python train.py --n_layer=16 --n_kv_head=10 --activation="gelu" --norm_place="pre" --rope_fraction=0.25 --attn_scale=0.177 --tie_embeddings=false --parallel_block=true --init="trunc" --init_std_o=0.00446 --init_std_up=0.0357 --beta1=0.9 --weight_decay=0.072 --warmup_steps=339
Each number is 500 + 40 x the weight over the matrix's rms, rounded and kept within 0 to 999. Layers, rows and columns count from 0. Numbers have three digits each.

# layer 13 MLP up, 640x160, rms 0.124, rows 38-124, columns 0-79
519472517504486431482498524551428513511446503507537491473466433484467508498537433504536525559434479563515481514527539505597517480485531529516551450486481504501564515572421518486490513496579545520498443516503520529575491580498522527493450554
531512472515454507498455449519552508441478437563526515471571506603518496570502499539464515514477631556479426540532482380534509496553520471486493534451558488486498470511565474504544459453550484497490506536484435473476490465457508440546523491
508499458518470495468508476585469521473503513524497514446463447532549494471403522571506490534423540522471466582547436538505528552525484459534545468514522438412484516480458519498483488569564536443495552450481502481449483507454494518432516518
509489508486495521443485472508507476499497551519507542566462470507558544464492531457525520532494580449468476523463517494506548535543485379476498465491474394497542500499495498467556469491517607512506438435486574500399551435480520513460568473
548485462413456473487451424472533474478519471511534473510570539588450489501476525441493457519533543505535538510448458468446471509455473469503451483480545480499467513413542492475491479502493491458463477603464498456494511494484522400530491537
526501499498456509507515462499482580459504506486521473482490513504536496557488497566502507425503508546519435517478442520486508564519477463512525497438440422462553520566427531521482426550570522437483472473459562539504476495479559544584531436
505545450546537494480466492471533458527511502521467460426454559494512488560504507480475519541457514477569518505472527520520483494513503417541474515539498500538481464513510421472480509486494486504488504541463436456628510504516523534520575546
508564440428495453459537498518500585460464510522554523521520540509495513513491540486478484511494441492514534463478470488575493544511466440566508480411512430540491476535521481595538462414493490580487453512482482540480521499479533565501577464
516527501501472465482408530496473522465455441553465463489466468494533502513559536486446440510512457488472546452454492533515533479504512520508553472450497453515590565458595540418465477470514522522468458508493545504467550527464456604508472524
494557537505488482484470509511438475506514507476492503456475462558505447473494495500529500547458510497502529567540476463515477537508504459552487471480450490525534491511507473458532461462507468497504479542468499506495459501479501505515502549
529417462519461476454431494528451597471428485531532540448452558550521526516527544502517494504515511496443466479469481447501504490571442379573510436501440524512549527506533467501494524512516466483471566472503539561430501539540509519530506497
531426505535535470411479462455531507539395484556445483510498476483454491499466573547571512449535526484521537518504497472485476496465460543470465474470498521372467533565525452466547428556520518504472495510553549493470511480522509546487580478
529455433515432513462485490465535457450472511546568538498536517533472487478562513530524517557505530481492488497488516485505468513492494463512486536529516497491443534463539489467471436492502482538524490469464524453456527485441481488466526555
500506489517545446437488452528459508511467465502487498518513434494522524504502518426444497542554500465453454513467500439458434531536502525452564526431490540453485546390619463501568458480508520511491522510525504537547501478479579398549489511
504465456497495529508490477507467419459538492517529531528495500522488385488511436471569548474485506458503498528572397491514470565533468505448518436430451455524450497502506488493519482501480531406518522524473491586494515446433566597510464410
529422537538462400469506511423486477486500460519471588440454506558464455469490528446546512498556481470489502481508472511509525560511497452485438442548582495432486499495502449488489497479419501504507435563558554547526482527438487545486431492
506524468609473478470472452485492521499511439584536494495480419647499482476482552503530588469496568499480513444494487453528529522526497530523557491430533502506481535468466460443455491523575584453502537510476503517512513471492469504499552407
532528511571520451499472480411516573528491459498419496469479489482465493508535513465538560462456502482515511515503500521481501478551454521559529497527465436482502479536533468529526495519521518553493494505548478540505498486400505581532494435
501494517492469454466454469559508546505466514566566576477578486518526467493604506491479527524514511523537473525475454498494456576516502497530526475485506567452569523586533497542607487463523485533492489506505435511511500502462517498501494509
532544503472503530482485460453491466500542446443430487471517522489452499606479468461451587517485520432541448562499517495525509499552458424495453484523547493479486463573511498506527487509566546539494545562459461558494505497523496531520443500
566485456482496450560448503546474580456415465496573509461455565554460439532458491434468471469451525491427555551533518489523488543587471475491480439439513436537520442518554515475484412543544493440480503537489541535468557550434576470423617472
470454529560515475454482508547527504497439481449543582426476512534521478490534535493546513475514537426464466512517451554520448524468483490508502429538488450512574485512455488445538478564506508520491534505496489483563503502513529552487527512
523453501440507458542476468485515516552520588493557526447566483447552494526528475497518467439560565458500510525536493481559518560532493458520476526519509455497490459580599543481538424429508428453486470506492564460512473534501540542478451523
540542500519492499496493508477579445539532528565477483428387537525558500574465489547514535504496459503517564510500455482523517614519513486512507550484443521497499477503519431454486471460472476472467480484443486509457490490554584462620486517
548500530610449408497428521421535547545469511557504525499564506473538475492502544610549486475480505493456519472471518507509523507533430426466468478478496450480436417456521456506499415488478499454494484563430565445529515507527542526488573481
548547486606450439484427483463460512493475523590470513481580438468564443553582499479436500505504486465454544539558489468522503524525514510577430470539547516479497518537496481501593528574548542494473467539475463448417548466526544551499564511
502471517520490465491423385497563500502537520506485484490494504461537568538542526518476567440477506510536531595511469480463459490492475478544520513489490524427552513569455555490571495495522524544510540513471517454502581411522503494526477448
599525506505528459447489513484489500451485506476491543454472484529526502484523511512535481492543522500559516479481413513509522519461496458568499532503445563476502561479482507426569446500532472476490449540479480433485564547485435465539529566
524537533494500570537372495514516507523509483442466551439497527475525406470511572462560538570547544487514528487513474470536538543552503455563529426489481451536466499428500540439489407565524469471457496524516508477498517462514578533523437511
515471471593527454487421428459487486484468401518497541446581526544474443506526574483534582447441545500500545496517432496467511554489455549462548465565423488399489476494527442504593480538497558481530524509475495548503535440460481504460569470
493540473477444477485441457475490553480473508520512494493493524516562473503553467394431597558481535506510497549486441520554451484527472471574494410557495506516520404469526487451575550539466510561484521541480518536491554459447501538560501631
525523473539477474509380478505517520387473504556432487525508483516524527514604524529553465548528567540516552470505461494466533548486468465504508490506550402432537568446609513488510463442463497497490445454569568523482574543413524600501496559
523492523480525486523409509493520534525506538539445564515467479518554511546581528447463538529482518506543440578506467492470538521464551510482473401585567527481618524567552491535549389519529559485457497477464517483526515455471532473506578523
489482503515493494441525481529509477452528461472421552523529502516519545471527485502603448505492473484477561527464520432489501481486504475468451463520481547413568533544523544518563518483509496415493465513464507522495555545535514493548495480
518506537508469494397504421511524453499472456467469564474436496504533408522461503462479528515521559452556559443484497476452572496606438548436427545547485505450488495484529524532504524471562468497500480551500483512478503465574540442469556465
550560515568484519478549477492478478446462544516495464488467485529500478454509452469489539428521535435551542460436461441433544489523504497569520547538524529472509462539599529493484463499575486447523437498469493462513477497452491473483528559
484510503523485477511505458520532534454514526556492533479526465516542530471531480491500536486468533548511514519505488441508504501506530485505559485514492468510456486449544528486497471487493481410488508525492505479473484576536546468518449532
605480485530489457468514495490538522467518430438420503459442497511529530495466558550504519563448505537573612466527456509542513500509488477485525519485472464584514495453500486492480458473473498500490467507506563556453438483456491561410493545
515498469502489532405420442457433467579492558505509468434562430578482439530470520506514528466504486489473449448491439501512462559464504511485539501520475511571399459408552453451548521508522563559469502504462537453498556472549462458495501417
561506540543416532517460425386499503473458459548437524548537565522492452442440498504530557444443533529495541453551407480431571494530467461503539493433444522470518425490504507463568438526505532520506545581402511465428478471479482480524497445
544572482489489506493455438486498501525490471507517518510495510514454469459512529518485464518486488526505510533556520415501486553573460507455481490557438544462481504517509524466494529423488470433389518558474465525535513541500523487532503455
496528494602438539536462443539459518496459457511459543517524448521560466514520554479452583543539502524522560498516459498483519525511441438507494477484437495586484467509550532546479474429460464543534455563469555458518599505445476489493482462
520460571532523472490511489484491488449503501524446454507495482563488516464493513533531484500539438504424488501564498438528505520505486413468509536397423498520493518508539462484492494430406481526461483526500503569508513545484480491551522577
509558542526498413519486537445468542471455555512504504564487477492537495538520474479523580512525485460480592444521498455515507486450439464526478477431475462511529488487560532446515458470535540494510456570505494496497525472456464557503537523
527472478532490471448450479519486546391436474531454464555573441499487457473485488569524496531529507496516494583550489483444516503527507429617520496438509513429528440510516472450598560469558492494498606553452589493524498523487498527572490492
498541443518544421525509468451508516463511480500477538501430550540464553505535472522493535528520515526504479528536428493499488535532491504445448449514511475556488529517519497515452523529497531420515502515464536496497542503521442524516521448
560424567489487463566414434492396503455529479476462452475476521553531471486490569417533511448463544474476529499508493512489586529563439527439456470466537444494464462469508523560407445547469488447490450515444588482452504470493462467520528425
493491468517474487448532490502478456504529403462383506517447521537508491448472488505501481518476527518473587532503442485540552521583485501513493479457560503436475507487529547515513468535520490442510515522422529504432438530484496473520446471
529502516513504504445454478552476507535476568525508460496474430503484550501551527490492434503539501451515522469554532462493518422518511495498530475457481531496547533460500501504627457494553483522458497513570493499469489517563479553534547406
525429564451540485499488470411475515466509465530496543496465380530477559493529501496447567486437567468527544495498520494461507546564476476491508516572522565497520509564555488492492544481545460448483456540539468407465416503450494494489601556
562554472687421520509433475501405506468474472552488475506517486489460546517551543422522623439475527536518544472550524492505457529541446478470487471463502454458512479475498426500584481499499435576478535515501488437397550443524513580489525515
534517603473503472464497440497477531532483473556456460477439532508498464491472553570521541367568503533526542516413460501552512580506451451480510511536550540461474464547516500521519473482498449505498470493480485438503501459550476549471525514
499469474482422438468497512517400476533525479505521505486482520579543550526512416493459464491550516453484562505488505479471498518568471508543551520537441485486511463489530472519531510536500557518519480473498495465498559518563596476488504564
496524569468462487476508468469464513491511553454484514478451420579508431490398539525520457464415549472571472470554458490505537565561502444473476535530444488513480509463437491449545497500512578493458481508511541528494488505561488484514534578
505510497546475526535519510476437530427470472535427531471482425484529459520550533486523471438520578499545536477598465481538490488570461461465556536555487460474493560510473503433522499474537481493467545470524482551486435453517470505524573553
564494538432505476492467467533461504597531509492541512419444445447547498529458493471507496532564559493522462466514444478517463493464524519511464500476476498520474526445461551492510410511490509594488512541534578416523468481482488533529523476
504496524395495493505533480503488541435457482498460464514576365457524457479515486480503483533539500482539480479501456474537543505490425443474469480428524455422489531464538440495521432422489487455537497500438524523473533528491559488440500433
503403501565471506487474444526470505545530475541535475510517402522481514557512517546496545505505505535491483570545526464476437508462479478544497499553501555489577442499460495429551493509508581579478490475484535494605439536491484553479550494
592539597560474542448440493512504498484511469538481587487448527510506457548426519462471539445486549503522519494513422484448567475571572491535506548493506538527431524471455448448499443498573492479495468529556515491461515524486442563442504512
523546508492515549450520400469519471448450535504520589460439569522510460497510458490531566446444495523483577473550456532511515511513482541551513492537480502478524502459554396542538433479543536507531460518476505562433519552423476470504462548
506548543467530495499494442408506493470453486483468526502491482591509496476487489480496528492547441496514587480574478494458593452501519504471536506433479511534523496480499580496482490533520437433526551557456514508482518592480515555472443508
504465486503478466540505477508443502490441480495488578519475503532493496505490562490436507494531522457489485533513466485448490477538500495475515415508389486549469515484484525513452512501524569473493545498463520532561494489534563478484509472
511492451485535409481511476523504564481471407501481555456463522533423536538514548540506489524417506560526512518558496535455458510553547519552488430440419469535503507441490535455474513534486502453392560510512501539536503521435490512514485552
533516504431546459579510503491546511438459476464486472506489460503510514470478520529481550521541495477577480529527490491537480516508531539507513479503506441516435484463573561487491509555501432458473415577502551429579504512480448555507437500
546522519491473453477392442545552483424475449557553436453456510543517385484459551521525505437479551437485577434487492485506502524534448507565620519542507568473530471487489496468596506545507479422513445524480484449545445468421521527449571505
524547562525473433516508472531446536483483498584503491467479423462506381455519518530476515512544527485582535427494492480521534493471444510518485502537569507535561461514518411529527499425498492524469443547475521482413431524470534540434514557
533502504456509475418551507520511502546456497530488516470490565520489535495489510539541513466564526472525525543510484487482508526505468481553510481424495425480501516453474416573489492569489428515512469498502518576503497464473535509479466460
477449542459512522483511500521479504524511448484571534516480485512600484560513478498440503515462520502528529462523434516528471503491547488581533409499477442508554537474518550555533502522546541451457517503478500440486510596461526599545469501
506498552481488429434491498448447531530513507535453498533536526570514462464512507539441469505511520551559493448519475479527504504542458498469508530516535460482517507396509471510534455514511503507479555553505612433492632450458461559433508466
501490480555533411468488426488552588495459431564477473503471535473507416497487428528534510516548544504490524501511507476513543514541463514443491472480403526525529437495487406529464455478509530527531486596531522446529491520433501544483511453
550469511483513458523408421473486484579525561505523534387498469556548470512523471471499516534506467456520480448512443513485481497522492503485503465424612482470411509471556541472504506497505473446487489515468579554467453497493566508589503538
486518524551488492520446477504482479487456488559558551513500531522534545498549488519472464456415451555509521535512486496492520486508498488513576498519452529479497495498536547541468514435484517391515515452467512470494535525549580430530542454
489597494459471479521481499503517467510404507502505546543540503522547489396525513529530497470455551557463518512550542447466491528530544483489526483529448564426546483570548463536506470512505489494504550566466479465419488459497487509504517540
519533526504437470472510536526518497537462533495511498471498548516506503524455447542531551440549468497475476527478478486469485486533467471504507462484478527486488436555440465498543543546509507502502486482419490526432510393519592431487466533
557434551556517470512515483412500541516433424527450495471436476462510486522484485487478480498527538523570482546434470468462492459504401515555468400544570458490471484505527581478553493482553496537458424535451577494490592429441484529531499507
511515550454494459490535499560460542549469419561487495536453492472517497449460479546500501488474580503488523489559527502493553483476497471516544470485517452450519538474499453420480397540556571505506494513518501447419513513424508510517523579
522562549568482487453519489494461440528509463540507518525529444534532468486512532519481447499523477472492458543509420510463516499512471515553463461487510511493535435419537499444595530465444578445511488530493513525520524471491494535548506565
525450524451512487466464421471502473502480478576486499511493418517535502562468500468509578409454607538497511515553523409534466528459464420489440419545553471483508513527472458552476533505449493444490533514502462454505411514472549451566570427
528503561509473530409431498522488453523506498525487540434484499462436409551412511490421455485502491471493501502566523447594435489536491445463487519548485467528486457512510522514538499513528576492475496487487524522531432588559509483540635561
547499489523556482472490469460484502459484495466523501501478498464492457578583530522449478464505512525483477514494461475567466532472518460505462456549474491469547478541468427479557495560457482526449462549483457497531592451419452491522482506
571495522511469489413462503438438499518465513557460515530445524492523493466436479487576459536467479551528506492526546462509491493520517475546489487510528405531533518439562515468487412518517455531516570528454616491459466490441539440524502478
523429532588458469487481452536473414530431472559542584498502498535538493577476555485603545467484491587474521522491464430563578615587494517490520524486494505567461511432496442501479481493517524537438452522409504599421534538524488450453441520
534496503506468525521525454516472515496491510490533491493462528609484479446416460448474522546478451593493558442591527446567578504588464454456471504512549420410459493461548532524489529480498515475490499515464598581458502531458431496478494455
555408577482502477538429447466462478486496519525494522470537523574485466448523477457519455416539561478611551508521419512495505469502441488426467381456536488508510479495509515460525404426496447497522454464472580487442495425428497606554475473
583497471468474430549426470424500451528429474476577503498514545522508451514481516507464520514505475487482521579561523425407529484494465506548463473512502415558468472457473435421521518535489456436487543524449510428449490475480529530520472567
543520505580493455509432508422482553466506503536574557432521496520537565537484536488524571498509518471500503562493542514507485513458442470578499525455544488542429499457538486426571405505494520494487440500521455464536582483480526590490465529
504545476506521475469471446554468452543504437569504520427464511470506513563501568526504537541520556516523530468479467494523537559541528497527549475512487468497503514452440442490506466574478468476448506527507488523539496531501501489552511442
# layer 13 MLP down (transposed), 640x160, rms 0.137, rows 38-123, columns 0-79
469524473521423601565487468544528471485483513489472450532469624517425536500464474526514500436492538462480521552471445488448518495526499461520457511511468509492484487491482484499437511542531522488591508460488571493503458533520506466498514466
588451466466473534602507533446495492505529498485429439545398470516474426575494536594527503484500569453460455488499491505534475508537545542494509516459452558530438527524506496504508450559495446487477507500440480504491540532490442470482474542
509481543540502469517518488477509497524557548457502517578541527418514502450542436499484495478524453492553542444534458495468476490455472532452444508465514532543491510509545521507535501510504431511441467510516469526506523492554521446553435476
421521495490467406487533516556515517581480460492502464473491436504511515489498461429500548500507442473506544512496478486486554460501583486459556448480572484458548483499423520515501544520495553496571523463446547502492473563529547478512473487
551426567539501471551494485440498433512541469506535548544451541506490455462488522572483502512499553524570460542522429516486476497521476516483455588542457474565564565479510446531481480436472458494491497453581431476529428501467479503564527495
524499541534517497401472509589460497477506587530465505487510453507440414483504483471528526405490586456466519471448526449549495448526485482516483596481576524543508577485502466472512486539520437491454511500548458469452505414524529508494481483
495526559490443467446543554513530473451492486509527473531514515488539487496423494491522473519496487501432506481535426485508527522535461538462572439455516517435523523459473501528539549499520518538523488523515543476423543518517501491519467490
527513576568504518484512511453487457489515465529454484502519525477542579502527571543447546501489582494499406482597486446452570405511511480508422553516461508591511545535496553489512504444502468432514536509544447446528513515447484523508446471
560474565531473589460539446427521472444487512457506552588620459484511574487484492534487531511522471475459490467433445552500479427494472487508430535468527561479458539522467537504468479520431549467479433571522484512539509505529489479524546474
721532500540401469476382440450418543487471420499485546473485478557555455510524539501511455524536527568527543570528465396512450542521438427534577427544482450420507465491460521421587478439517515490302478554447499492557473533506521511462581572
610477511479492522549473660505458457573462447474459500513417475459514551540564545481444524497535546441546570503460482496488527499492512562504525549473476487559481446545490531527470502543518490542405487499553518502540468518463480518493444500
626484494586542560561491488530552503575559399398569511532420540478407516590502477491537515512560509512545538429493471520544401563448560460536389608558399446507558444473498616445445432456520519546462505481561508483467470547380585590477597445
493463544502484476523502497506527516543487500499465507500453465397460528503520467518499522501520461512449510456469430548526504506489548501475534501442523525500555498532519481530521498473456532476486531478548516461524505561527533482519457463
567507483523474521469566437498565487483478560489472505460483490503526536473537482517599515498586448533460504525466491500463488518502495550520468523403512455486469452507453510483429565480498499482473452517532501529515489531522506488548563458
463470484512471468387494541545502504499464478470487475539509489441512457458509544460433486498537561490552504439491469504416491462536526466487500473543565523519481479539504473502432525536534509473485487440539477440476537441517582564592478514
425542514482516535483474515515502525474435541504481425534560502491534532500552538531493454454528541490563512572504466419445516491527548494500528518468452478554487482484552522489507425449542453527472512477437548447520429429419546509530519477
513529397501497469511556498539519539504504475447444414541448475491434479547508514584495527475429553429493485468441500494506492591574514488464488617468552483499473524440437493621459345485549481590483537535514473562500498482531503520468581410
559520453467501478537556531584497547468524479508570505452463428461516447520515490474470537474471513479547527468488441466540485549510511521437543501520489556479490549526487523421456471568502436535470504526460521492478460459439531467461502485
566495472516523545517497489406496459493484571502498528475470465502468449477427468515473466512462505531484517487470526495539470529526513501515456512512534469452442501485447513456549419428483518476441546567494525506449570506507507543565523501
509579455458499503522568525409512484556532517465509508578497412484543507555486565519525420494450537530491503491524491527465418489451497559480557490492463505480487483506531526519469551517542461535506467527466492525528561507473557473476480535
582544510486449566450482491455521444435542499482560452443483537443564552501487463504480454557540454537593547452481570515565586490554463502495520512508504471453495591458490451508537465515503475479501495532525489490515432520526465454518466480
557494381509511480519449459454515470470505485532451512454536522523484521485486481548515470534551471560486551546466521484460515505531457446506520491473547502487512514446510511467481526476515500438530509478526486478473519464470574498479541483
520545495571494477497489498519499477503508481511524476521434479559464528535481513487504534501441468545534486366507550540573514583517495489483529509450423475458508507567483483541506496494462511473558482529504532497474542534461447521485503502
550497523518482535396566506458539543509522467475521490530521488556548543482442581468508544502464495491507567481558473524504472509491456528498539452497477399401544516499498502497487530395542472450471500459540490590487527565520486518529488486
479450449456512550460542496516522497448500499455490505517434554533501510493461481493533485468456480524470498517538549492516501556541521537461521495544469574535574538513521505501456519468551541505538489513513454506512425571500466425444492502
621447479538526476563476567527545564464447505475559540481503548557464460447493513412507444530449544517539551567463560535553513473549542587456508521470552584509445467548505554479471510518467449489518548490474534499551430494488552530460487490
580493499510434482502552448502491524484469502538525550497520460480424483547480524444489599544522484553445468478524527505517524513531508541513474516491449478523510561561501474467432500464515512555481526546420516511452512517524545525555475533
423466473493528544451552467519487431499507495442442525536450513431486517524539585546412476487479539530511474505506443475437519478477455520456485494475473521503474495507475496497493534534497483492531488487455504461514505565591455489521421437
447496472417520481479497530555422491542508510471500506457533475563477460465557521474498459461513482492539527543487528518454532515532508502461532529466510500541469511535530486600480499429500472473524426555509506511429455470519521465506527541
579540542490503489431545539501473462460451538472481511523485451547453485471482463447492556428411534516555543459516456533514510614472515554506449539532417467462473397533509494492504496594542522621438500537476591565409486481488455608498496554
547513543446549561501587475556449470468500554491481457492460493522473487461487530458526454445474483447508462466462497485517557473517474494515517521466492581481502552486469535468531470488562423494395486473515435565501547469537576501517576506
587514536432494501499566472499457520517411499523501431445451519475521516545479513496503417500396439423459537475492536471589527580528503512567514497505560544506503510411453510383527521518474523592468482480497490584527541562467540432529508528
602537456491469496499481552482560444551481493484469458468505522507430550538436479557542558500521547491548561501484479437527514592547485478522506466510492569466489550495451454462451472493487462528445549509496517548476503550407495637528470438
418489477487515458614458523461531420563496497524537475472511517499451538516455548489459479535481568514495486481482502582521517534495406530459530456468466454573415486527583523491475470494479523484603493499540579512524532448496508491503526499
536507465487541486400463496448392470483460425415515596474471565486484378463468526550502498476494481489442528422470503500457551462570468496457441512571573509480514558451477509501564469570533490530424469478524503563502488486520537520488487443
416476479377516493483489552525502457545529462488528525523487540553494513544547448542503452469506497513424452446499468440504459487505479546520487543525570521453421551474501482543480448499548476470621495526569508552540468540548515462479453491
448530490515508533510491492476537442523447477512467455540524539512536553506451542531511460515499514497448551479541483513505540459528540473471486503490547514435474525504574471483503464538509550519495437520507513453524484541516551465463567444
428480487449512463574440512456498507478501524494516471582582462562454504433514505417477558501517549446495491524548484512442485534508441498531499502558537589516540533554485531480473498478506536500548525498505509473495515475519563512543395544
554453456530489533530494519556483525536539408546600493489517417541503452533483567451380447566447510479498506464527497490502468528522497472503483469521518546568560452498524521471505486516534524453472484417513464537500509489549477506433427619
431571463518479466468443585539562460384506467575553514505484473457455471499558499578500425531546449508522484536467506487595481621478509519515539508481467450471511460482492414555557583454551596505524460493489508434492515507509473511470539606
644497431457490500471487413407459518480487449494524530477470549525575551534524455543527498529540485517491474543444564477479508433495465487537521482566557430509475478412490512460468489505481479442495507526463521457536465502529548523513517529
379500519490503496552572499506461547459551557481563523513520538493515455547539496539454560513488500497508481497486486563401497547480530474491524437484529473501477522456542472532443493508440497522670479504482541498534468463432427474448493502
612526479452550538526531472544485503461497500495466506468477498592488512537468469508517438504519473517450503495507462556500555523491491524435509422506513498462517503506488487516447522477540573568527558547505423587512444560452564558481564504
552507490469516471468472545511448464416546480493510523430506489505493493470487476535500565494435501484485477454552499448566452545477509550465537507531533503526504551475458511522484473535479515554458479581484526564410485530480520570458520499
544511585478476457528636524483497471510473481475524440489547493484516494456528488495521540429521510480490524547532425533494490386483496488461438512508493479497559480523546488559481496447514542529506398493449466523517499512513553511590453486
582454485490534502538462504497464472503507459469548527536538488468447461501465493529493478471512491482461511486502519492447490466531539467535481483498499551535448498553512555477497517481471523519468467526516449531443485469544561477470474548
430493386622460379406537542490499506466477423565503489536475496586527501480533423482520566555524501533501424481555479492466505430465513471469463492522480436417558483551467585544587559442468555526585545442563458452571467548546511497510526664
452577532514545507498516519500488470489515519496526470503526465483464507560501481511478496441528444511467483519479498549545468501519525491516499519507420434518528503524496474465517567500527583439602484514524523557545445460502470518489487558
521432532493533477537551445556485526555514487490469468494409579609504542519547393495532467479475510473481448471515516553505525473466538470469474611505566571424491474446449524522474552523546515515592471474515460435546462472447452490545475571
592522475521467448537551577549531495519510484486523480468453597460514467499483565614512546472508513427517513358477540505548435576523534531565421503440500475542572551529456523486454442503476504514453495509496531542473548506490482513490421536
673474396539464446449480494518429479523509503549544465472493555433405476543469467459473534465527524434520569472550552524428466528468449445425531454515484583472467563474523546479397506543579523516499485471505485489489506423581478539413478487
542543514447532499541569537525493471553566580484480487508534548475500427500458437504456490534493496408505516501505495483510479411515385499486540479406488495415453561529411518480539456483496402566512449501522501497517487490507507511401488520
547450515547451512512450472518557486447455466511461484498493523429466459561514510498501494561462533546509459430518503487547520543491516441477507529455543578567490572508526505515440518562544501459534557504494496493504469516452457498500470510
511453402572464512476479510509592458514482477501521483555472548466480538532455470496549475503530509498434482508463483570474601435542520467545427488515534496539486512484477499450431478508487580465437494536554529473536534481502510594488555471
550494423514480469593499451527528481530507535571548491505492543490498538470407486441485574546565491496530490463537508541474439584515533571519456543501470461576426532560514472506544445525506544557502471486544505582541436552491544523517454507
413449583433559451507495464456520479537527480487527525527500445559521570513507578493557583504487462509500489384471533570601506475503492490473484506520554474464454509453576476471498558457346499469500480534491532491489458476538513538536457493
483469489583546464553556570461517550585505423433537473482512492547497473503545533531473502521478506543492452449547570542462407580481573494499535469569445507472464483543468519477403455576505517500558455526431492541518484501512479470464501525
572512521516502526442438509476484520502543509510487459531532528474530485462428545464550510549566509516456467494504488557484451516499521502440518463470459502510509533458473519501490435504506432465509518518473472446466559431530506480563470468
523525423446525490454448536482471523462490439480469574549586519535525576490509522566515510437528575566506480532584472379420494499465528558452502502518521570459487455472535523491517525437500451385563486514429463511528525483592482434489441451
580562439507444572461580549542476441424535530529539491514454453484479449499518526496500576483514494493525508538411463533513532539530509498460539468423498450467530463504510551499497423504556493524471505476490568534572509543503425494525459503
461507504503523510477504504515531493463433508501488527516501501434513469475515517523508515447506492556479491521505485501488503457528465496492425525462446537398485512534546457466552491468581555469608563458495500480526471482457473510558489478
561484503535477591464478489570520508459558495504499497448474493525541477469485469487508463467447509505501561480462509547507522525487515499496544503451514454489521499487529452487498505539477441482425502501463535506471544579452494480497497492
510475519548525559570481474571554463551584549451502505487491483565510525522492506479500492470550503442450460502515472536543501407460391441443514454533510494497469507564513511517462480426507476495506427513494451496549405468548444508491479491
509473457532505555520488532483502433508480472502438523575566502562533494510521517522497470506551460511513538507519502483489530464468460478461427438532509542510495464510509505435493468494476460541552445488513415467441544521440506430501573556
629552503480479532479504558511466554425482524480544462499537536524554502565471520474453487434544623498567549446434420508526479471481513493501486469481482472462502564389520596435546517473490515496469520500505468573496474416488453476518510446
601465488458543490471442518462481522498507520419419522501501479545572517512518498527513450492522507535474498550491513508465443528464554469510480551479502495464512535448491509444454499568511503439455563532491376484493399590486530517448444508
427495538506494462559496538439494520516489424486506498531471485486490548494521518476516522551488550484472464494494535541510551520494486466429470553530503524543493522482461550499480422494468512486534557490574460429523449482497466491564539425
550472464457473520458501471418562522494432525474455530438464572474469517431469448532559521557570588498523552552457536467492489496540512482537540506533500492546424487404490450508477438489503502536461528507465478469485460501524498502520481486
440459537522491474504533501445429512482424526489509540568511498411529483495475495521470524492447514466461540497474537509453543494493451485443553476472486519439415512488525569587529486477458478503566460519468511452508528531503502470501517475
594569484521485566589630507482506574484429515501474497519475500439525453529463517562508475498419569513499518466536498451521454549490544527504447444482498511566519457473449465557552403559431556455433507561532472473476501445550473508491517581
615475403445543487548461543530505483562451443454566522484487522500467482594538552477513372535486566544465517540473434486461496501485463571545445499564568533525467570450364478516545444542521448476505482503571515464512499476501577462489530580
650488467482504511452510558491499476507470487476492494477479479544503455515487491502480505529546563479491475521508559497510463473516500514530474460500504473516512538512489484498494467515486486577432453532505535492494502466444484560452480493
529464516550546497475497479501505490529476474477506397506550521497482494607481516522437550554478498484551434495486540566456482413465422500498510446502561451545462537511437476458489517502490497539518459486521507461517492520443509557601489491
547513499494519500560480489444496554533565510449518481546522454494501517485490544473482497611529515511490506502491477492501520484439497536463452521496526493578513553433549528484484529528552525458518494535535497456552498584509472561525547516
397490522496548449473537445466412472484520480500492517481529545539507516533446420439503450519548466495478504537459498477419510351522512455499510482528564581451453514496473424436505556516492522449460505434592498546511433481503525462555463498
524416497503442487567503442419521473541574491488508490439499505445544506488490544448475472531512445502544539493487518553509524461515486475528537484455467526583529450479469518446489554515519441504484513525527535564509487411594468439494490517
498460453495522434555485454470532429604458507468502597459536551482482558534512447466533606534490485466466425492578541478512481536601543527487473528522479513532531481504471497447441535489495497513499528506568478506499482499512526552445510499
506466551568476470470558467535462544464482463514487518535574462557427494536501510519523590376523502482555455488525538627511489506500487581470412585551462485554490530525559495511600434497577472555512545483521458432427542493451455497464488473
590560521512530464486507459492474556532532505493459453562548468480485558515610494538434502481507493511486520473484479456452502480441509467548569492484487540473484507468442455492559443485544480501492499459490466457483529491436523486529493447
516480485394477481495565468466522492516457463476520494617518516477495528484467523509529490535490416532482413486482505473505492421489478487514493505510499573491501502514480496420528539473535523524472496481493511521516462521547447392554501512
531539552438502444417525546492508512431527504494495575557508478503483454553434538545508448470552496512466456577515490488526541447524460480539467527497534594515512476509488454473521514452494479449551499468463450515517433479521450483525452465
572466575479486493534518621550439519499614554529497540534454455422518482470512496509563419394432489483572521483491532552503530513630571431567539501497459511573507379498467550417478539436521422558457481462488543452416534548547463452475490462
641553466547550462521493503465496556437523421440569408514482557407514530499565455464443548483539451505515521610569494465408455472478496485477486542488608520503526505525519535584532545513519511436474483531456421603542463509481539558507517516
421539446556471497400489464539468498517510449536485479536509508472570462503545434454456459501546459524564544543530513448511473407459478445539498510466508454473463488475459545478518500533518542501615504420617512529460461545536507549517471511
433516564504479544485529453551479497546520501509521550471499432552485514589551523507469489495423503567534466486489509505542581496509443536530444540555433487428516548530495442457491459464535479454516498445514527454523497484458460492576588506
462479510454460548529537460508468479529480491515528554483539496523489514555553528489478507550481461482514499448493475515502518446527516512498476502485532534508438521523508483536425523539485519468455544478462525486459491497462571547464544513